Weights of a small GPT-style language model, trained from scratch on English Wikipedia: vocabulary 3624.
Each number is 128 + 32 x the weight over its row's rms, rounded and kept within 0 to 255. Layers, rows and columns count from 0. The size above them is the row's rms in percent of the matrix's.

# layer 5 attention query, 384x256, rms 0.0763, rows 24-35,151-163,279-290, columns 192-255
size [ 92  71  60  64 102  70  62  67 104  68  69  73  88 119  82  95  98 209 134  87  93 174 138  90  89 118 164 117 139 126 133 141 115 125 148 149 112]
[[140 134 106  73  91 127 139 118 181 117 135 116 132  92  99 134 122 109 100 105 110 113 159 129 171  67  96 183 120 170  85  84 185 155 176 197 107 110  53 130 114 170 128  83 134 176 146 126  84 160 146 155  74  94 167  87  88 175 170  67  74  52 119 160]
 [142  62 122  93 148 121 193 112 112 155 121 132 143 107  97 181 123  71 135 117 126 147 176 172 161  86 156 118 123 143 134 165  76 135 143 139 141 141 178 119 150 123 172 149 141  95 178 130  96 148  81 138  63 131 136 104 149 145 158  86 136 128 114 146]
 [147  68 146  95 134 124 203 125 159 134 141 135 151 128  60 196 151  68 149 136 148 156 167 170 150  89 169 146 112 187 130 163 134 143 161 148 104 116 126 138 203 123 167 134 127 157 159 168 120 125 116 143  92 104 161 123 139 208 181  71 108  62 116 131]
 [108  92 117 112 146 134 202 140 120 148 129 144 151 127 128 174 132 110 152 155 167 169 153 154 182 110 204 113 114 117 161 209  85  84  65  73 143 176 191 138 166  77 141 136 126  87 139 138 174 148  87 156  99 101 106 113 154 118 112  97 133 173 129 141]
 [183 161 159 147  94 129 134  94  48 140 130 187  98 142 161 115 171 133 114  98  54 238  93 132 139 123  57 124 139  89 130  93 139 147  82 165 121  88 106 142 124 146 156  94 167 131 132 129 114 133 122 136 109 126 143 176 170 116 157 116  87 150 113 209]
 [148 100 134  81 129  47 188 103  97 131 146 149 157 129  89 114 143 134 153 129 120 140 149 131 142 146  95 112  33 141 111 161 110 137 147  95 108 168  84  78  89  58 127 117 109 111 141 154  67 144  94 174 141 121 159 152 143 145 142 134 197 161  58 121]
 [ 91 109 119 175 152 125  76 162 102 122  73 127 108 149 193  89 138 155 138 111 105 128  90 161  95 200 117 114 143 115 150 117 131 120  87  63 118 133 176 134 140 165 121 156 128 102  90 132 180 176 124 102 171 140 137 157 144  55  84 188 144 194 148  94]
 [ 89 173  99 133 101 154  56 142 123 116 128 143 126 162 145 100 155 170  83 101 157 120  75 131 119 158 112 144 186 112 134 125 161 119 107 118 110 139  91 117 131 148 110 129 130 170  83 128 188 127 170 109 204 116 174 141 115  80 103 171 118 130 159 145]
 [183 114 169 144 138 142 158 160 167 118 101 115 133 112 142 108  63  96 108 123 122  90 116 124 123 156 178 120 123 147 165 123 104 121 163 122 128  31 151  83 140 126 133 159 112 123  74 151 172  95 178  30 132 121  81 108 164 134 107 173 159  81  84 114]
 [182 164 180 158 152  81 143 122 104 163  80 118 138 159 170 158 151 164 126 155 108 114  90 105  96 154 113  99 142 112 140 180 161  86  96  90  99 110 148 121 151 194 124 135 106 108 128 110 160 180  80 126 173  80 152 168 200 108 121 140 103 142 100 148]
 [155  51 156 132 134 148 184 153 107 113 134 135 138 139 144 171 127 101 185 155 154 107 139 166 148 100 186 147 137 112 136 195  54  94 116 109 125 158 179 118 187  98 202 133 118 112 157 147 155 134  89 112  95  96  87 117 143 151 121 130 129 138 112 123]
 [ 67 173 126 141 137 170 102 132 138 123  94 164 133 173 180 102 115 184 131 131 177 142 102 131  84 197 129  85 143 114 149 158 166  95  82  96 174 154 126 113 125 138 100 169 103  99  59 108 149 134  85 113 209 155 141 104 147  56  97 209 130 150 163 119]
 [123 165  97 129 126 160 106  98 193 114 169 158  91 104 113  91  47 165 137 137 128 102  89 165 133 130  91 141 140  91 121  96 182  99 137 112 143 112 142  88 117 110  87 105 115 154 166 108 190  82 197 156 181 110 125  99  70 103 123 145 131 139 139 105]
 [150 148 180  94 167 163 163 151 170  80 167 127 148 107  85 111 110 122 120  95 172 135  76 181 143 135 140 140 119 126  93 102 198 135 107 134 109 143 103 142 117  74 124  91  96 177 137 117 189 111 143 141 159 122 115 104  92 151 138 142 129 122 126  82]
 [111  95 119 191 148 112 173 135 207 139 122 100 140 111 114 158 136  61 137 174 132 147 114 141 176 114 131 153 177 117 124  74 114 162 181 162 119 133 141 181 108 127 127 121  99  96 149 132  58 142  88 172  89 167 101 115 128 187 139 123  28 122 116 141]
 [171  99 136 149 141  90 154 125 124 135 143 103 136 101 110 139 107  36 124 141 170 147  67 158 174  33 198 119 159 181 105 136 129 127 160 186 123 155 161 183 120  90 206 149 107 134 114 131 147 121  77 161 115 138 118 121 144 224 148 148  73  75 133 140]
 [ 87  81 134  99 115 118 213 149 104 181 116 110 143 133 155 144 124  70 119 144 157 116 159 127 137 116 138 120 114  92 144 192  60  96 171 180  72 145 160 169 158 174 112 161 152 111 145 126 163 119 115 135  26 153 160 128 154 171 197 100 145 137 117 128]
 [138  90  66 172 122 125 117 131 166 107 121 175 141 121 150 120 130  99  86 151 118 111 133 104 140 135 163 179 161 169 107 114 101 106 198 138 126 142 201 104 125 163 115 111 134 103  74 152  96 150 146 102 113 115 114 115 116 157 146 107 128 127  93 140]
 [159 139 145 101 174 114 174 131  49 147 104 147 108 133 130 140 133  76 112  94  98 152 155 110 159 129 110  83 109  67 110 173 159 102 152 111 104 109 122 102 132 136 144 147  84 103 143 133  58 147  72 139 112 132 198 121 109 145 190 123 156 147  81  37]
 [121 130 162  72  81 142 107 150  98 132  70 116 144 160 131  99 137 159 136 130 143 118 100 109  95 131 140 156 107 155 130 159 143 108 138 151  93 160 112 174 130 154 171 155 134 145 103 127 182 166 102 115 141 122 181 177 151 134 138 107 140 103 131 176]
 [156 106 163  88  48 155 148 127 121  92 120 157 134 137 153 104 176 167  72  66 107 131 141 129 131 130  74  87 123 101 155 160 125 132 152 184 116 108  95 139 144 169  81 131  86 172 167 132 201 128 117  68 126 161 106 162 142  88 192 132 183 141  88 162]
 [117 138 129 125 102 124 137  74 177 135 134 117 175 109 125  93 127 139 164 167 109 150  91 141 120 145 121 128 111 139 106  95 155 106 106 154 106 120  82  79 152 173 149 116 157 148 110 112 145 109 128 118 144 155 107  99  99 131  69 135  96  86 155 179]
 [ 68 138 129 109 181 108 101 162  89 124 137 143 119 149 113 119 151 157  84 108 123  98 151 131  75 117 117 157 103 196 135  86 170 149 138 146 164 162  65 162 139 160 125 101 147 152 147 144  93 166 109 117 130 119 128 168 202 148 134  47  97 153 165 116]
 [175 100 144 135 167 108 207 134 138 180 126 110 138 101 134 127 100  72 157 204 150 130  46 135 171 134 145 103 126 101 140  81 146 165 122 123  92 156  89 192 119 139 137 142 159  92 136 142  93  78  51 137  47 146 147 110  95 169 144 134  79 117 144 103]
 [ 79 121 161 112 102 122 101 164 147 131  98 139  92 164 178 147 114 161 166  90 133  65 182  51 108 122 160 148 144 104 127 174  77 134 131 118 148 143 147  84 172 164  90 144 125 114  83 109 110 156 129  84 138 169 161 202 162 119 136 118 186 146 165 190]
 [129 130 115 153 112 173 150  99 140 145 162  77 192  97 131  56  81 143 169 166 166 165 101 142  82 147 145 151 152 109 149  91 145 133  59 114 122 129  84 115 103 123 115  93 127 162 101 100 202  78 138 126 153 112 122 132  97  63  72 136 133 117 128 111]
 [ 91 198 130 146 145  98  78 200 116  94 132 116  91 132 118 111 106 129  74 104 101  99  79 130 171 174 160 169 137 143 187 130  82 144 127 167 113 132 131 116 126 115 141 135  92 133 106 131 131 135 141 166 158 120 149 110 157 145 160 165 102 155 105 140]
 [100  78 167 165 114 130 157 166 151 139 153  77 136 108  89 154 160 154 138 148 198 131 201 167 144 107 150  78 146 180 131 108  95 105 144  93 119  73  85 168 154   7  88 125 107 114 152 132 195 115 152 113 166 143 145 122  53 122 158 227  92 115 161 112]
 [183 109 156 135 124  55 122 105 107 117 119 152 110  89 111 124 129  89 100 141 123 115 132 128 138  83 139 119 119 152 120 177 133 112 156 124 111 171 134 137 157 118 181  99  95 117 164 139  67 106 105 186 155 149 137 108 189 174 144  78 117  83  84 166]
 [ 30  93 132 134 103 101 131 149 102 158 116 164 138 173 151 158 143 126 146 104 126 174 138 100 114 155 116 102  84 133 175 155 129 124 135 126 107 121 146 225 147 107  59 178 157 151  92 156 115 114 160  94  87 117 143 153 146 151 186 131 153 110 134 211]
 [134 158 150  82 104 151 144 115  95 103 161 157 159  91  64 101 128 110 100 168 140 103 120 175 135 110  96 105 163 105  90 115 123 133 161 125 106 103 148 147  97 126 168  59 139 189 159  87 113 129  65 145 111 106  95  47 118 154 188  70 151 109 141 135]
 [ 97 142 141 115  86  95 151 136 104 125 109 162 135 115 124 131 156  55  99 130  94 109 115 157 196 107 124  95 111 113  95 133 101 145 203 128  74  83 127 182 155 153 127 142 102 147 121 130  31 127 126 134  86 100 153  70 145 182 227  98 111 116 134 149]
 [152 119 114  98  93 126  75 116 135 145  73 149 111 154 172 142  99  96 112  71 134 107 127  93 187 111 140 153  87 190  83 131 105  82 194 126 139  74 129 108 127 126 159 163  90 121 155 146  52 150 135  80 125 125 135 133 156 187 181 115  84  98 101 160]
 [ 55 154  94 148  87 121 103 154 122 141  90 135 161 143 169 172 153 168 114  99  46 158 124  89 150 174  82 124  91 146 196 135 137 128 144 118 130 146 143 174 103 167  58 191 193 128  92 136 126 171 156  90  37 131 126 171 119 148 150 118 156 134  97 154]
 [188 105 131 180 156  87 114 119 136 177 113 144 132 192 168 109  99 106 110 117 111 110 167  56 128 108 141 135  88 205 152 150 143  99 115 166 125 128 139  49 122  98 137 161 126  62 104 188  98 109 199 163 103 178 135 170 162 121  77 159  85  96 136 106]
 [117 152 159 103 137 113  84 111 163 115 161 155 157  83  66  96 126 171 123 152 153 128 106 167 114 144 121 104 159  96 116  64 103 220 153 185  58  76 126 114 134 109 107 104  94 170 110 124 141 127  93  92 126 131  74 109 129 145  95 112 150 119 139 169]
 [121 112 138 149 121  43 140 180  87 142 143 148 103 127 110 136 114 119 117 143 122 129 117 104 139 140 130 147 133 116 127 177 149 115 189 110 146 117 122 208 194 114 143 153 108 127 144 162  45  92 162 140 101 146 162 106 168 225 110 138  76 118 157 107]]
# layer 5 attention key, 128x256, rms 0.0644, rows 23-34, columns 192-255
size [ 45  45  37  45  46  59  51  46  46  55  56  56]
[[106 169 153  64 131 172 108 132 144 116  95 116 103 113 143 139 139  76  82 116 162 178 109 152 140 104 159 164 168 128 124  99 146 131 206 153 132 114 108 165  42  59 143 112 169 177  95  82   8 135  83 118  84 131  96 131 183 183 144 114 128 142 141 141]
 [108 113 109 112 151 160 135 170 146  89 103 157 102 127  93  70 136 103 148 170  91 123 110 126  75 101 183 122 126 165 113 146 133 139 177  85 183 177 146 135  80 159  96  81 141 126 181 121  72 140 121 134 120 138 122 158 126 199 156  87 128 109 121 101]
 [154 152 120  91 136 155 103 159 159  65 200 139 116 109  74  80 114  70 107 138 143  88 123 186 142 139 112 185 131 112  94 149 127 108 190 174 117 146 151 130 131  79 156 121 105 164 122 143  98  96 145 111 128 109 132  78 101 125 202  90 175 119 121 124]
 [110 122 140 123  95 116 154 156 161 165  98 128 139 104 134  95 116 156 157 158  82 126 142 152  79 141 181 130 116  90 154 105 128 146  82  94 142 138 141  96 106 228  80  83 144 140 120  96 173  81 152 145  78 132 116 118 133  72 151 103 143 101  76 117]
 [182 138 108 115 156 106  72 167 145  55 152 182  94 126  82 114 176 124 132  98 104 117 107 190  85 137  79 172 139 108 125 104 136 166 180 140 141 171 154 106 162 148 178 137 120 177 114 199  71 120 168 146 144  67 138 127 103 119 208  89 157 148  98 165]
 [143 149 145 103 128 140 135 106 114 187 117  70 147 158 150 148 126  90 131  91 168 100 137  75 153 157 122 170 142  80  95 142 152 142  79 109 127  68 106 173 128 129  61 151 111 137 145 127 175  96 128 125 201 133 105 159 141 118  75 168 114 126 170 131]
 [ 87  93 122  88 138 186 116 127 146  95 158 116 136 125 117 182  95 161 143 149 116 121 117 145  65  93 152 157 137 139 149 102  95 145 196 183 135 151 156 177 152 106 105 138 186  93 152 143  46 149 212 164  90 136 107 149 138 215 152  50 127 144 113 166]
 [179 101 114 128 123 130 104 132  86 161 111 147 112 137 121 169 147 173 107 120 136 150 116 116  55 128  98  67 183 126 129 134 132 133 164 133  94 136 110 134 178 194 173 199 159 107  95 179 139 156 156 123 174 133 121 156 132 120 122 195 142 130 101 152]
 [ 91 101 138 160 186  96 140 123 108 129  97 148 121 131 148 159 122 218 131 114 103 146  99  83 141 105 164 116  59 149 143 169 162 135 133  87 147 200 104 188  82 141  97 135  90 146 139  90  43 191 117 118 120 105 147 178 144 210  91  89  73 143 126 107]
 [128  90 137 169  78 123 100 128 101 130 158 149  82 155 105 113  93 155 140  35 194 131 155 122 101 130 124 114 147 150 148 123 150 120 122  83 160 175 191 109  83 141 142 101 111 169 133  96 150 185 102 181  90 167 197 138  98  61 128 122  81 143 119  80]
 [169 134  56 142 132 134  90 147 142  75 139 110 127 126 104 109 120 126 127  88 113 147 155  93 129 136 129 121 135  97  86  57 126 167 144 159 111  96 139 163 112  84 153 159 130 100 116 178  84  88 172 133 118 152 100 117 103 159  80 183 152 124 136 139]
 [131 144 114 125 123 144  54 145 134  81 160 134 109 140 128  79 139  96 122  94 101  74 139 168 135 146  94 166 160 111 120 101 157 101 189 155  99  91 151  46 167 108 148 132 124 114 127 140 111 107 137 139 143 108 150 102 117 157 170  92 146 171 110 132]]